{"vocab_size": 4096, "hidden_act": "swiglu", "norm": "rmsnorm", "positions": "rope", "parallel_block": false, "max_grad_norm": 1.0, "doc_mask": true}
Each number is 128 + 32 x the weight over the matrix's rms, rounded and kept within 0 to 255. Layers, rows and columns count from 0. Numbers have three digits each.

# layer 4 MLP down (transposed), 704x256, rms 0.0479, rows 196-267, columns 192-255
119152138081106142105131095080131150116116128090129164127131111129125166097116161166046138152139083231171149173136089117088108147110118151172204126092133121087114114090096184108139081110068160
126101173105097077112103198058118085135136161190108084117092151158114083105070084175159156149144152098139161094141111086118170089135112119068112157129110174144079194128190089152156074164149173
092150101096179086131168094075141142162140142096077154179092166184105133122108152117150124123115143132176131142189085146085155108153126109160114177125148154146146169146110091116030145101061152
108100118138131161102128114146108139099124120185129193123098117160150136170110127162148144095131210173148183113113117171123140197157099143148122133141127142131111146053137109121147173057129103
052129141113162100128132110123096119168182097103084087144093100066127114135114046113163148121175192107076096113116167090124188137161076082180146164102140140112130117096150082130179138119140091
180108163134166173090131101163154099106089168136141164112085147161087174118179163132169189122157210130086154136111135150104101087153110172103164144103095129132104157132126086171093095181113121
124177165138136152111138112110084118094138175143163091180138111108128131123092111102152156105124113055115084131110152112176135154120115115135088105136099174120152137107115153151139121136147126
115139112153111016077151151113080085109057124197130115098133144166157118117098084177093124154133121137164096103127119094141140113116121143096087173099127129137069154212084120081113106128088143
167048083069135093153136106074104137159156155119067123137114194121186129118166099125097161120019125150099105130118142108180095084102117067077115095105070125099165072151129117131167072115157100
099141105084164162128070157136118143161076158116082191177096123090076100153155158117146113083100115126165154132157119128131164132191155155110128070100143152092166115141114131179069106129080107
150143183149161148097064150143147183157114119125158081107118142150135140112096140089087114130164152128126147167097182137099126114093129118177154144115131094109089120167078118119142111095134185
124143136082096136122097111119085129104090114092142115115141121087137145120136120072186143073146139121149183102107087097100157091038121136094114074160187175124091067067142118096125168117148081
153095166140097083122140121102164165085102149145155136104085097135101196079061157133068157160149149111169102126179105114133097129100165144176106161146138109142160134116156076165180130071119169
163124071133093094092179116139122154136118103147155127108088126156136162218105125149095166086128146077112125090161061152124111115157155165136175166106224199115170115161090127139162129129141205
104141129162170115098146123131159103145152098158077175171149190054093114093099167133175109078102139070156075123140123144110134173160136145130107151151128162164108132136138077163137082100074099
034082105112167117165154104026101113093158179132126086127170135089139150119155119114028161162080105133137089149152080128141084104138140086114117135140138094083164105129151115140128098121153114
083145104125081086175073102139086192086136142074164124182051108121155103090101137159165125152149096071138120156122102056111138153123160104159110141124074096125180080132139107060069105173210130
207070089095201111173144214160126121183112123185027156101124128125131142110148152094122110147181144144107105112080100110099034120099109120091101142170054180145093141106094141189117183110095114
112126117115138159143130105161075132150123140098120132125080181160107130101113096160189172146176106108142110139150132084174097110121148106129143138138194094170127075118114145175120086170149134
112163115068106102149113160134111128124059135092142061134083119092112077091127144106141130119147164145131099044096121136173183218093139130207120095147122121119113145134129121125187156113102135
110054162167132186132101169111197141157165193135129122101085158111078078130094107073029138124096117114129168097121121104052127046151190059135104152084147152144128110137108150116139181141088068
129160176109131038138135139087049085140137142142142149079112113119137103231100103171109092063074150144123129151055095080131128122179070102133087165103143103159107130177097105153168077154101160
113126130164061110212084155107116176129099137098172158137152123157153150105112163193106121164167070153086120083155153147123195121074134143145148111034105135083165171151131134135129113122111159
161119107079149206200129146186122129097166159103121118115135127162111125168140138068147147120210107121131074088107152168202078104128131077126146116176095150116106162108138104156153025099182137
120149130165098151099138108153082063129139163162162159107125085136140138169154164149125118083032132099039141158169106106103181156167209160094181092101162122112139176077118150104121093094148120
121153094111138108146175131146102139097127186078098116164076139150123172097109121186197172094104145138101158137117086127147116137143132127208049148146122152186097012111168108129090097132146132
135172107151139128096102123143127146089145153152183148060117200151194152132147099126097178155108112076123105145149109117086094114105165160106071119146147149133147108152142173083114077160152149
165097137139082117115173133053062099110150038095126115130098105155125118116129136129104112161154100161145149145100056144091132116118147114092157112075165123130189147154163072117143127118134125
114129141090153053123065120151076093127088141072124139122115075126145118139094112172115123068173148156172118129176147118097164164128136188193157110142121034156114117152140109113102118078084201
121141127122150156112125109085114107080162133106100140137141060128127168101095232141129150150171157151089159182114152108204126122137100162159132131108101152123150135099156100134106142135128183
138105222182137167107169136156140110147117158177094132148143183176073172141149126168072136083143135109153103108161182124136145140143182119133107132143055085130088133074211230105111125127113103
204087118157117094082175126121106117142076149131138150175095113096113147118165088113080161124047092160152195131125179105178131147132120152162138177134152097154082137099109159162071075205128146
139077125186133081131167129141147140161176094098092099150126125164093141093147067103116100120124158107147084130125127101106136045114124113166134131142143143149125101125102140125132143153102123
077093123106085138132169134168170128088054102102080116080129167131126065145107158056089122075127104162151106084138113110150118130098131093109130107123163090147142175155131175143110154112133135
135169166140150092123054144140127168178142116185115094131100154095135054190164084137096132146142131154147120101057186121105131140106142139140161162171127147095078126156115138082078154181129098
057089145137123087145084075136125155127172145096073158157154100125172149124191151135112161073136165180142120158088141108182165116135091122101142126077074137119130132116094102163178112199157027
135124110105123104139105127117099203107141094112172165137115082143145099095161164123184210167108159124122118136136128184125093131111115113111129104093187168183137114113188121113205147197098145
083134094116089070082138060057062103091043123098100163152114158105091128174164102089098055141117102144167088112120131112142097139168145057094206089127089148097146096151132160133142176137135095
109156107152125095106086186140121138094114113131153087156114173165119132089119206142087153110063127142140120102145157071127139161152135164124116142152126080120172105147131123084150119090132058
145155143155118174139113135154092107141148140165139110173137137148126100133140139087098102085059139092097120155121114165112165119159102195109142134117101100103127136089115125150090095053080171
159098149116141116092112093110091112076142129157121161109092142090178189093145092081147173121118084146107119086130148081151106111118106075148120084127053062119145177125079091128151085172130106
140108189144141113152088133184173150180142090135057240129120138150176145102192064133137131122160108099204101087080157142160127121096100172105092095062178092127104135150144089157128127096107060
168145110159154139146058151145149073200152162133148118109130022131140075128118189163155118187166136192167111098094151131161176137142093172147146182125170148097105067184147095139107114100113141
116129136130161109139105141159080099099091091125088135180126137155097152091098119073142150081143119139097085101104161130153132162070137106143167155084170169133145188095131089119046148115114152
128141120159221086184162089115089134113184183167139113081097081114004097110149149159204128154157132096132140094092140059153136065187095126140106123139107119138124141116169148083121137125111085
130175131137151118109133149126108099042130118063102157139143171106153122149143107033092132140084148154109105080188107164216121099149120142091110149141122114098073118176174133100147114092138118
084106110140184091112101129118062175151098138168108107157122122125168083135113159160173185122136158103120179138188108119094080164104166042122127026135142078114133161119192177140205121105148164
096137077151165113141123128143156101107124184102111055137108186099154157135054200165105149148105153131088151115149085133109091113153094113130094110133092078121150163179104128124168110179076114
150151133123126096092135189141083113169171135131068104152138170154085108166142177124026104152119141112120146184126194154072150153153166084165131072116115125149162106156161107045158133105149015
143109156170149206224099123106108095204200152193133091088073127184160092121089069116065131141130112151112135084113171089134116168106144236142173146135175144114144169139082113100142141147135092
140156148097060178091104111141152068106127065079141132077126111134114124130110146138151164162148155090149072127105145154116093098110124076077126111107174104149122195144185139133044174124137087
107122100147114168070137121145108098132094077063128096153132052099145122105102151123030182153123145123129123166120155182159078110105141107085171152169106070146104187112121125159113126079176176
085132113121112094129132172118142126093107078152135102133172140103133138117151073140123114158082098097086150149090059185162150138133079155118173136128142138117118069139092092204135124144128144
082153166098120114138133175150129114120128117170105124110137136126142079144138150113106121078115159105104104120098124089149099071106118130160077139140111136135149125126111087119111150147111063
078161115128127094112156155148064156116124129148130117178078153147143125150091110085064160139149153135182108112080121142139146129218174134098148121145150113186158164123206072163077148100066179
137159139177134162153122125078198163169137136105168092118101128114163067100108111124074139138106185190081126166165122115137121203107189139192124098125074094159138140128160186107105185159100198
132141113085119116089146128100104123138168154109149152044157121146138165133143069158157161122158147125069135138117110118069094099065151140125127122060122140086128109167070076186159070147069136
117083113093146152117052149119053079101129170162099106098132161163136105106103150173102087145115155166060117160121125092121137172088124142161134160166098178149097151149086156121130138154088136
099115126122092146153131122146159136117142059091150178105109131134124133192156127085197133149148141165172180135145105154161142191151106110143178117091147159160134095120135170118175141132106117
159156124140123074156057127119138061144164152101096097121141102140136154176092114109192111167172083137149098076149116129094132136104116140128138187111091150174115095082145163132127098192147144
130158154134171089159162137134117086136114091130137131147112118119146157109157114165139133195114177159172153107141151185121110112087143093140177109129108166085161167074126096198085135157163216
089108110148099112127160077106159176138174115179101156097146214102170112197119141123125147110181131210157178154064136159117125178089144186148075146063144106116136153138176174109136113086064127
130079074136097116079141193144094145095181107102195125096130148075140172175168117117135108096166117130117147142156128137151107115099152105109122163093131149069124177148099153123086132147125159
036143074171080135069119150081104102151124098077134167145149153129092133172112110130152185086188113153124081182137188165153146127131097121162156135134114126168152157120107075161106158179167127
147139094069178101170156128179105134121053100080211167112113038098199114125092165052123100115193087140175134117162083093127194140091116122146107180105111180160142073164143121113142114131105146
119110112135126074116180179091142134121098058124127116148125110112122083129150132099081116119126148125154166112119105189127156105106147096102166118120092120151126124195116171140160164104118140
099147131129085102089098059148153188089129161117147152163150160077110116079154158189157150146110134091176126110127157141164076075132129102137177107137128150157053061083147154126164170089120107
140130129082150126142148144112092102145142099110116110096077147099136097084138191131161147130135157103105158170097132116157140187129156148122182146149082166114132137132117128133107105039080164
192155167113091098174146172136074137076159096193145126099148162120128147135086097173099173108127077118173144122116114174113124151174133056074099152135065104105113165126081142133157073129142125
154146184162171103078136157126108086142151119163142059148148092151113109116160134109124167139092154178136124166200111082100106131107177155149132193098127065158108124136092182156122167151102101
123093200142090132152105132070157116106166169159150133081114124181143139074073158126123097148141131065151130111148175135117096103165113148175168087060081117128103188150140152134195105120166137
111078160168145097077164139079104100145159124205215178114135099107147129163140165109127156152084140179133171115152114116160118105173177105168199112129110121126174168123134124131149137098138114
# layer 4 MLP gate, 704x256, rms 0.0867, rows 197-267, columns 192-255
056119136130165193096097075157103105096159177084135082151135102156142145132146145141150086172075100112125099114165163164000171134126159122133152163130125147150150076147090170171072170133155113
139130130167129150087108065183176129147111129127200092150106088120111127172107154130107114079117121146135050168128118140122132133160125164128178067161108148123184126136130162110111127067106147
139094134136160108115078086125133139151116127128136131113130098115061193059132096126099149158037108126129152105123147197149095101143143104154130172147152154128151112065124160179180206141156176
065168176115125103113118149119082134149150089157105142112209101117153107139109128128092070084126118140075145109194112136130103154169139122076153112160175148159153112125093131154131156083148102
103112126180102093106117126112132112129047156090103138147120073157112068185146134141161159118168124107154080113177163111132077159134102120112079191156127111099096157146142088156138136125109174
144091096117110135132146084115146143120112129104107087157147143099124161126133141134118133130164116104102110128113107090133141127096190118160131108144125149155149154136092132156141143112126107
153085113143185150154114148127104171116075114077178136149149151115125124145110076155179167105121096113107160119142136191093153163148115113167140152142120120190128140114128120123105150139133087
106105153120134094118185114074094090060147093161154171100194141142135146176079108195120131172124144195100133088184142104136154114154143143134154139238132096147191196142163141162163109115133127
106139118108153169110153130147130160124136111153097142167137081122097099138124104126109147102111116148081090089157120130133177111116108095121124079077165126140161107140097133110112092075183164
076136135136127196117179107066069127097159128124130081100166118162126124127109127145183100173122115109122090176128100096071172138104093092186085124169140121099164110133055124138109139145124089
134186174121121121163140136068124102168165137130136160100149152127169080184120127209146126135082121152113147127112125165062088145123078107141078148162122163211138113082135094096093116195077085
106086104073118116157100096195076146129116159147098116115142150141122187134136103065049167119065143080155168143162137094115066077086136151129144101149081128136141167132105105150089171116094122
113111077074113130140104165136097116126133160095077094113148118114149185138165087212171125027127081118084161113122125177113128083139168134154073107119149147076120146156107136123120158101174144
090132130191127123124124101172168115151143128165123192107096144155147124116170147111126184214156042141207122145075182125127135111158094095157109084086111067114102124135158236130115160123124114
066137148074175070141144133141106123184142103159091086102196165131174106143030130158136163177162112128118109186203101106128095198146104108131137167104177128130106111100134137131129104180089095
136085166133173122103147139118144086099101116187102085105095149128091151105111169078162126141110108207102102166109046146122108106164066120131143139104109109147141145078115060190123146113106147
137095078099104133110090125081114119155162112196166142084142062089069088052194140100063127150097115137039101116136115082138088096123129158143064118203206141145144162167153105142140138204157093
117131150105160074086151115129115103139142139134119102124218094103109054112197089101090053137153141108136184168127147109116131069172122117127173131077106175123165100112160097133091093166103076
105120141152105146118099112180138070095126126098165139053161084211163150110157146127177113099137114077125114156187102080118121040166092148151114101120180197132087121120080122135045130151183170
113129132079195106091040126143087113183125141127168136161134052134146146143124181137176089092133139121146097145134084169156123186090132121122134123103150133187075118104099195146134157122121128
105121155118103120135164134114138120121110112111112081150199136149148147098201160155134097163116170106176138166215111094123150169109140118153200143096094123150153113074133149159176063091172112
067140131153102083135099125077093132130105097175142099133044108117164147076143156207114060146189130115135146100145141108186064084111158130157051112162088165130127075063099108132168085112115105
119142182132142152151149097149115109103127154105152115100133107113150130160114125132112127103179135105171117071167147171118064095195152128131136129151086116162139163113118149123170053127109129
125182171103163120156127125188118136110112126146059124147123118078154151095154116140137065108047133092088101084106123152126148164129110186116151102157179166142153173114213179115113149083077100
129104062082096151150168084097141150126107120107119079169183105164126083141137144106120103144116114116149074164145095173124167154107134107133020171107179150124148136107182060073078138138129144
162186109114139106094119112116151111129102110126081128200115177118146055109147093104142156084115095126152160091109155138095175182105158112098135120089153140149077134144126112201095129127145038
081146099183107149177189174092122179099106159123178146103128153154104139132127168146160086104117163168121132163124112051102166091104108098107127120155100158190102095116108092132113100124162149
137176134195020120101148107105202128163154076128067141079059119158064122187049152193134127094082196135096087093194061139105076108218113154185145160080204122155153170197100087153077178135195113
135089078090105141101089138124106097080111142095074124123092159111125140110135149116084090108123190103086166116183198123092152121137145139094118107144158154115178091043120122136081126172098116
153135152134120109160123131123114114066080085170125131137126079120122126182159148134135077128100150138085103172109106118067172100102115160128142135114117097109113164138110154120058161114137142
141143089163100146095106101123103165095087140088078136119092143064154162115168119140145129172161104170177180166197122114106114138140062142152144143209131132128135100103041200130130145161157147
136111109149083091129177121118057135153082122119133145079149153137208136092121122138124141106124073150163123220132132150114143175178200152081120120140142169133127084075143116194157109185079137
085125069115110117076113109172139135126158049119108131111149153135065135145101136088144163133110086160091077147161112098116077159126098066163143139173157135115151130137121123151167078120161146
135099160108169144180105172148142174089151156095153108092078078116170153195091122148164123136163151069134119141065135098121128137067168134123174154119162122074158121115109164149125128130008158
102124106100168125133173143057101101132147178156105152100121101123143106075141158101143094117126113107092181110140129162137125112114157100205113067146161062169147111124123151106124075200138110
121098177096112102118079135089124063150144094157120133117114140144122120172063166141091040136110074144079114076132190132129120155180114099151141132092218156125112109135120116191150126133123109
177175112105134106080194143075137171131140133143169219146155149152095136046144101097108150136178145087069128114125166152076060083170138153136141121098156161106113108096103155116165137128155110
208083135103129144129156132160138103160170152131123122177138118126120137102199109074103171069152113109085121115105084109109102089172154079131198123091192117223124115137106157076088123123166088
131132145180157060127181084134074124184177106121164084088094119114107119155141161025153129169199177174193130176118095129136184076131085122165133139080133083094181111108053122201114106186116177
117167119112131117112161137128096097115151157168094121123135100114114150137094149207119109215122150123143145114060075133114078104101136148168136026148088133159156125084144118122181132111061116
065167092091210141116134132128135134103135150155139113150160065130104119182175167112070110143121096125122096136149068172183131111123054149145145096110130181118208085089107135102105125124141186
098173078185097134099163159115101135084081130138076070071139184146082116114088045116170130132133113095212131093153095138200091139081162137166100186162147126094140123145108166135109164178069164
082139127081057100099089128107178144129119128157096144057111120122159071099151118099130210159094137103088167150055163126106102097128172101136155123188142113132108155146154092152077103164127029
134152095166126150149141114088144122116144119092060189103154082146114110100101184131092143121123173151121140137156131055109143146134097139108113105147156125153205145172121164129141164035112159
134149095150129143162128153108078163134140053146084119125179172109135162104096162163154150151078140141142144094068156126143171125168084142089117107134144112161105103120125073118127141161127029
048179113155234143165122115120144154119186150138168158111172086183107145121125109116170175098119186154081133166161115120136112140184120106112122117157196082182146097149122126155158167145144172
132129094125167129100127172088090134162146121116095147176176113153108110129160152117113142114134153172151135096089147106097118135104103153151140102046078146123087123168120128105137129139136130
151126166162070147098108134228197146129134138117096099158185172158094136122147131118107167161132066143146132108090105090100108098128123146136096152118199139079162099134164118115107068187190073
137180110132124096051137093108142109135084063141114108135196078094123152127113128092140117165121124113108147212171127156095063117102112149188111081110089114103134118094101084155078108110165119
124143170157148116164148133102081122137065169180116180165178132117128077173116093127154160035179155174081132122103122123145178128099117099159071115118085108142101119137164153100132113110161043
136100125077155112112172129113109185197129149105074129128131071109161126129119135107137154114125127139137125101114117130106096085083111132145124087124127141121179077105115169121143160165076113
101142086168102112165156082141159080199109112118122143149092105116155144134086051118172170133096077102188144180186150135063104157156137107127098177087162129131059174129113112189086105183190209
181156166125124145144131118081131117120114096082165140136108152145095140133084174139183123125176094128136160119167126161076118130119138171207127111083128154121153170149115174154167165110117092
132107141114155164055153200172063024136189104187160152076110143162148128103166141153095113112113132161105148125107120089142171091148169144128107094125100149096091120114127148142163165136104171
176111146132090123148099200116124108152100113124134124104191137069153173175138119159033144113106111128094082106131143188124107117086177067076173141155118132139129099201127076100107122104184115
148168143159121119105103126146151161089105050095097160189175140135151124140115148109060119157132114168159094173122093080153116131127111161142079097127186139127135091154081161121135207136125165
150146132149132119085059175145077150128085132160128195148089134086180111167094107111139113082072158129071143161169108133117101123141154075161137120154099127141040123082119132136121155101083025
142094138113172100115134131107098130157138140142110148135163142110158128118096162142156103070145113072158087123127173140108122070123162110148144087134125146163159144116178123133088135113139125
160121158173186179156113162213143131132127087147112136102132166110097096183119101138151078125143131186101119097138212145115156131150140141132151178093075074087121141159167140109125133128116110
102174082177206105123097181108137177124161106136150098147106124098139142122082079097135086066101154160139211116107107143128173150147131161141122120102080168147165170108092151124111143174103129
097119159130087109151121109070153148132105165172121147143127152125151155063097099110177124088142066112195141122108088185105096157141137128145144119133129131149142096098189072140084096165144106
094111106158092149132093166171144079107119216138141149137113104083117093130142147168139171118163169162122165126086116119100107102162121120131097088115123180139127116103098122152096177147110134
122150151130168122109155161134112150129152102117115074083132154150127134112150082110154130126102142097123174126100131120049094131181197160130149149121117113094159135069144140091094088112106158
080189075125136148080113105134125170139155140104107089108151127129140086084154136137163069086098128108128137128137095223138125109147235090161104169097140147126131128178136086113116135159138037
128116094085122110158136176143148147063163109126135103135147109083064104097202100099096117142088134120100157105086053122123126124117105138149141137157095135092130138143169138160120196146071138
178042086088091124134145133122099143139162134111151016129160135127158111117142093069140124077147129138145170071131087073131101206095081104170088145112119172109173157122116107140087147109146130
086104122148133074135129149120077154079119153148090112081112120167110132133118151095141068164106099103125147145147107100169119123152114127116121142175132127117157029087135155201106099110138188
142114110139093179100100113181162135107080162100149176160088114145116138122133125143079131131119085068082141117143128078113140127185149119163094175121115207141118094106113179113114076150137112
067145135049084192155149105150130164102114151152097162104128169157107086083104129123149134116130104154128146101131101113088142123155097138163108142072130136070115170069134169201113120135192103
125158074109136168092078177117124168116107121139122191149181082094108153141137158150078092141160208163129081199136138138191099170175143073133089128121146154130101118099118155179087106088125108
130093098180121106147157126166069123126178099076081147160191121136159162103119127213100129144154146099134150114094177118161152120114130098071141158145133092119130136179110121168160130124143132
# layer 4 MLP up, 704x256, rms 0.0874, rows 197-267, columns 192-255
217160072142174110178159188096206132143043164108115115102163081123099087110138139126146194027116075164129130132115097188192082100181113188103112129101150098163183155120150111082130147135126151
143109169116130189149124160114172096143115114141126196110119124046128107154153135068048106158127071155080156051034168139121113161111096144115117139156174100077138111142120208138200132186138132
146152124078152096082092164116084113140120099144096119131189159116111145104127092114101125070138104127116082098114204154175143091089078097037083087170138138152088183091100152109101084195110134
161112086166089139157138180128103095173120150103170186096146124175092095074208182149148151122153132188162134099121154094086131082073109103137109130135151133168078075132133185188181093096120113
107135128092071095062152172100201101115130124084117127144093114083173089119142167118051155091110083204117130102178145139178141135143125089197165117150123116141085040149141156087180151024127123
086106142121106144152127132159140118153111089138121131148128131126085156149128111161115149095135127119107141103129150138100119122187103161137133135054101113120088113160121113114107145156138113
197101124125134160128092131165197112094089138103133120120061174134108100120181124099062062133100114104132077163135145148126143110100148143138106062157194127060160161122174145091131117121086112
104147105081132091088080094104096146115092077148104149121171101106072091145124141132101168098067108132210132125087140091107134202106107113190126102188207132119096137172166155123204132080126140
126126105148065193111175118114103145096154074104190070140175115139169056124136109050166128170139163179163101075165157127133110179113148143151156091164148152195134118150119124077133087147122123
157150152138169130148089152136155137104165146125082153162150088098138175135137145117129131149124100159090138138162099102140158154135111128155126145111106129129130100154120073138119140132117161
135115120154116135118157163114088049094165123171148144141102107126136161164144115180127126159129082129136114130126148159128100098125109099111070164103121159168115185158134063108112160101081106
062171146113169108093104139100154085098157117118164089092095134142197148117126130102129116117158129165168115138138069143102102143165139126058124159173118168100193123118195114067118137124133116
101080152115118085099132114097168094119135193117105227055154117104134137141126120086095112141109197161156159189149135149123069170119136121117143102119093072067154170108092152139150109114133094
173142120072130138150111155201174136118183117155137125111135074188190116170136108150098112170118136130152077068089140102132126133098134110176169132134172133144078131151161132116117148116114113
205203114188128158102153187106099158105155144089138171163143088131128161113122124103136176131155135128147159153207133080146194115086153108115134187139098130122084068151156067119123137075186148
136152185171129075103111097129144127118150112140127144096156110147155164111108128103107129125091120134109166126117106164141120146101128100127099121107148128095110139117102131136114130094080180
059201175138060115107100052146139158144106144152096098107194103066128140137134152126076134173065114176117111146137151094151169104100192214195169150124103114145088082145132102136151179145132146
166129118145105139128109142102093081134087085146212184144090113125174091145107196037114153145152097155114144132123125181103153105124129099130162147168111249111212061033034153070145114088121127
080128157140107122102193093193166158118128132103120178125143076111138203091150081140076182111183132142119154140173132198143110131114103107169144163108193129079148113105183170107109141114109150
192138158110134155133175040115140056103078152151140113100167110138127131124167145235155199172104150157143108114124146150198203071126107190077153144185160061082102096096155088164154132113155101
184114160077182131115156149126135084128125041153176109139151133063113124114139102134177202165166124061117140111172156173188134082110118190105179059171117183114154195158142138124148155116102148
123125070122136118119168147088073117078166115130093141130179106116064094079137161128091105146180117064162060174116050202126155154104133155120130164171150151165101120125143148092082148138043078
073105177153133134171163092109136121165130150155146169097147127098105166105127181153148141057150151158130167166173182157082096067143174223115119118085168124188134142132095165141119174121097184
116092155124167164123214120115070177123127123158156133111132118126180209090143162135134157098143123124150093080059102159153085105097145162149129028077115198136122108195149112131170118147142138
104154120111100176083133136138120084107112150154139123119121135116097125102137107123121120120151137098118162141152097160110059117065141126113134080163137085131117179104125202144116115112109150
105103153102145132123192082128140139117146054120088109172096101094183149101152156142116149154099082141111086164162102144167085129178142103170192176127124077140131170086144097084113156098178160
185089135172132218141123169136147162153105152116169148175149122097160139143108124145114117102112138109173085139171106142111089152155112129115170125165143157095169180103144169165072110084110109
170134101103142109153158133168088178109082148085106108096152073174154157046086175152034193075096183159120132161177209133144145088102112198192135147163075125120125102106089173131116052145079084
093130110087067086114117096134148155173066133129114107147122182140103121162113098120128119170115112157126065139100106101069157191116127157106127129043225114117056094155144177150177119132103108
186138128087133086117078085169136098075101099129106151107147111148168115151136131079156121151114127119099149132048066087150100138172138134114120113108148095121116096187074083091139117165119151
115184173098145102120137214155133178114037093106150094167114135130129147144186130172128083121145171152129088171102131122099180132125145127135158118148110104114114137101136137113164154123137134
124138103110121137125117140150093096159151134118183112136168129098123114103169129142075133087156106100117154136116116121115165196167109157165116103131134160133113148208171177119074099134149125
125125180166091121193125132118125101119122204107172119118128098096149115118147113149124127174125140117150198110119157139097148129133109182131109128109093139146114107134136161111146112133146110
138070111141152094094105118080116139107112143076137165158124127108151175091084176078143139158094196170127119144142067123147167175127084122130104142075178145165203166129147144142124031093111126
130123186157088063207142148144192175191096088163163126058130132090133131157142063113154087123134130067099119046139122112087172125102091136085124137174169133169081098163099103141147134150142114
148093103156164149168148124205119113132120191193092121130165140207087145149122130191160132095078100125138126074146162114131132115093106117098107164132099161104116120140149165105107155080186129
067089199136163158139088167221168116150087133144138085112098164134165136116136131128174109094038161146079137144106105118113151087101129160107127077118131120206105126097154149090133105135055125
162121112042123181144138105096131081197129096172091109167146111111139097177085094128106146097145097116160159124100118126094107125179104093165155104140085141169118122070144135152143087127111086
080058130109167153162171125134161130113105108123142071112148118147117115137168159165070031110119176114178142176145162097142102199134148158175126180137164111143112118179159087166167167167120135
132117108103122072122164111103166118144109096102113098120125102159156140138140106080126131088150179096137134154134106140118121191131086155082082147132159181108159145110114155194140138122132170
149174110133081144102155122160075120152151118181160117143129159100130138163162149142147148136116169158141178105192125094103211109181183143104177091147114158144111137068125070127102164106185126
060084109111155099144122101133066128111111074088088167155150168161185179174080084114099140117110080118101109060101108116118085158127128096119084115121113083167086152117137171108129149199181153
111120144078111122133158070121160097105115171139198135065121091111118100123133092202187118155113137158130141173086090127142176089193195106124086097143050080081138121186086164149145077099151092
127136119133146101142161132162119117149093172087120145105168107134133169074145159104150110119107159159086125124131149132068087157108103157179138126138128157143148148186139076149128139170148119
105132074128137152141136136133117133145112126139196073071167085157145097132117087152109117135170125156076093099063139111129084160134105149122113119129102188182219095119074116170130146161131159
169140176132104125084148162188183135159159114174136193125135111139072078127175071067108109131100095147139128167118106148142161098129089134166092132161131168122081118173159093149111155173130086
132147134129115074097104126147135146079151128108142144146122120147132089146111130166103129114143127179178139089136139096167178171130141115196120182105130109119128108119185087128147087096165093
018111164139095129167123112132148128177139113114196174157100076111106136215132123126100110207123116092159143162136131108150205133103109140137099174119164154065056168176148152121140093140137151
148192056077087140156177140144127121107093090118170117097166138124064143122151238105082178198033118116128110163084130130151120100154108117157091182157114123069084105130172146103125137152096116
105174112173129138113128177157133161152096129115170130133144132141063132139135124134128125108162119097154188152138105094084118117137093045161114152119121172146122175120108089184100137100089142
090160166157132124156138104095156113126179150142078131134150152142119113180109130208092133147123056130106083129118176140105176167133108127128108144138113162110186100103099097083087124093089164
183086164145149173123080107135136153121153169091080144088137143102112172125081113106096132175186147062176137130173066162109166058164179076168122156067122098064099110203173139085078113107155084
128100115116115151134113133120144144147101115156149155106149130141092143131137131147167124138133141136145139126182113159092086122115142117111117106117127139133104126088142116102093132094128133
124175172089136161135042070189176067158102136124115170153129149174127153118152156090127148157133144153113163099154117135189122099086098169087096071142146158166150194155148104154093155134154061
173104132115138152087151100152078086132090079068154108125113124075176145174134150114133111124135047111156124105089115143134132094157106167111147100099101201150109160126102092176117070133089114
179112108081106127129143126085164161090168079188109111167124136123103134124170129096182155131187134128088098175056140120142133191133167095108127119165105161141099167096067151077084123135125087
123101162066141160131073176064157053140131109153108120112084182125184167114143121069145099082113158104146095069136129123116142121180173124109160157109168183135098112116177197118100158152163155
113097116110180128124154123104093158154083146129158131128124131110127149117118161152176094131153099126114105137163153140127118107108137132113143116124148118110144118149167120106089121106126132
166167118143108127128164147129147141134130090114152116109099172083200117182181114135110132103144077124118137140157168146124118119174176148164105067098136143108157191119105109110125162127135098
121128084093090184114135143128137133154129162103120102101127136162165144107108077157132135116136083082167140121169085064164165170112099106133137134153159110167131074124112161153131124150177092
207166140090144131156136143122062101152112081141098128155111123129142149169126134119089170175171112106125096176079164090121123139158078125067170067200095108164109116094067036124197078155157109
059145146151133164141102089156198175120080113140061196178082128151113165154140142131126077123089161117126128113132093138130141159116152129170174083129133123120109067127129134128110090111115096
131118121129128151191084120134124104163057131155140155109089096129115128160122134157153139107132129179095103109136112127139064128095085120129089153149117126134146081149151147212166118143141153
084140150127129167122107078116145162100125123218066111130100165087087178112160126149152153165151104085133118191148091182145103072062090096082162124058088118139139161116140107097143144144122111
167097134158124087138079122146121142159202173105130114157142161124129119189085113126155099089097159145184102124087099074071104134106121158145104146138149158099112126054101121067127120128114064
175141145122098132122121154168140136129129087108107145030121081165140122167055111065170116131077085141093094105112108105077181100206128096064104161146105115097177146174140119124068075136171115
129075169109097186123133128164140125099137123064100122130155127083131155144131146048115105117158159144139068108087074094112105079183103161098109140125177166167135182115149088158145088175119097
142156113186187126104112042170137087193119068029069147137176058174153174139152151072091112116108127160126102161107092129187085172095124104147142138110122105129145144105190124132111098171183141
173143087121185178140075161104089167137092154107110228115135142138080154156023115121149100123173106079134143110116138134162151120140096100154140098177069176094116114123129155111058143162092124
067182117126181141123126131103129103071139067156084128165136098054098101112142097119046158138151131183074185151133104109130140125133143149124107167086152180159152131161167135089076154142091180
135176091087173134079113113137096128123143140107098073125113086154069141081133167096156181097138121113172155144104138154136078112142153126140146111146147188162178160103146117155091149132102124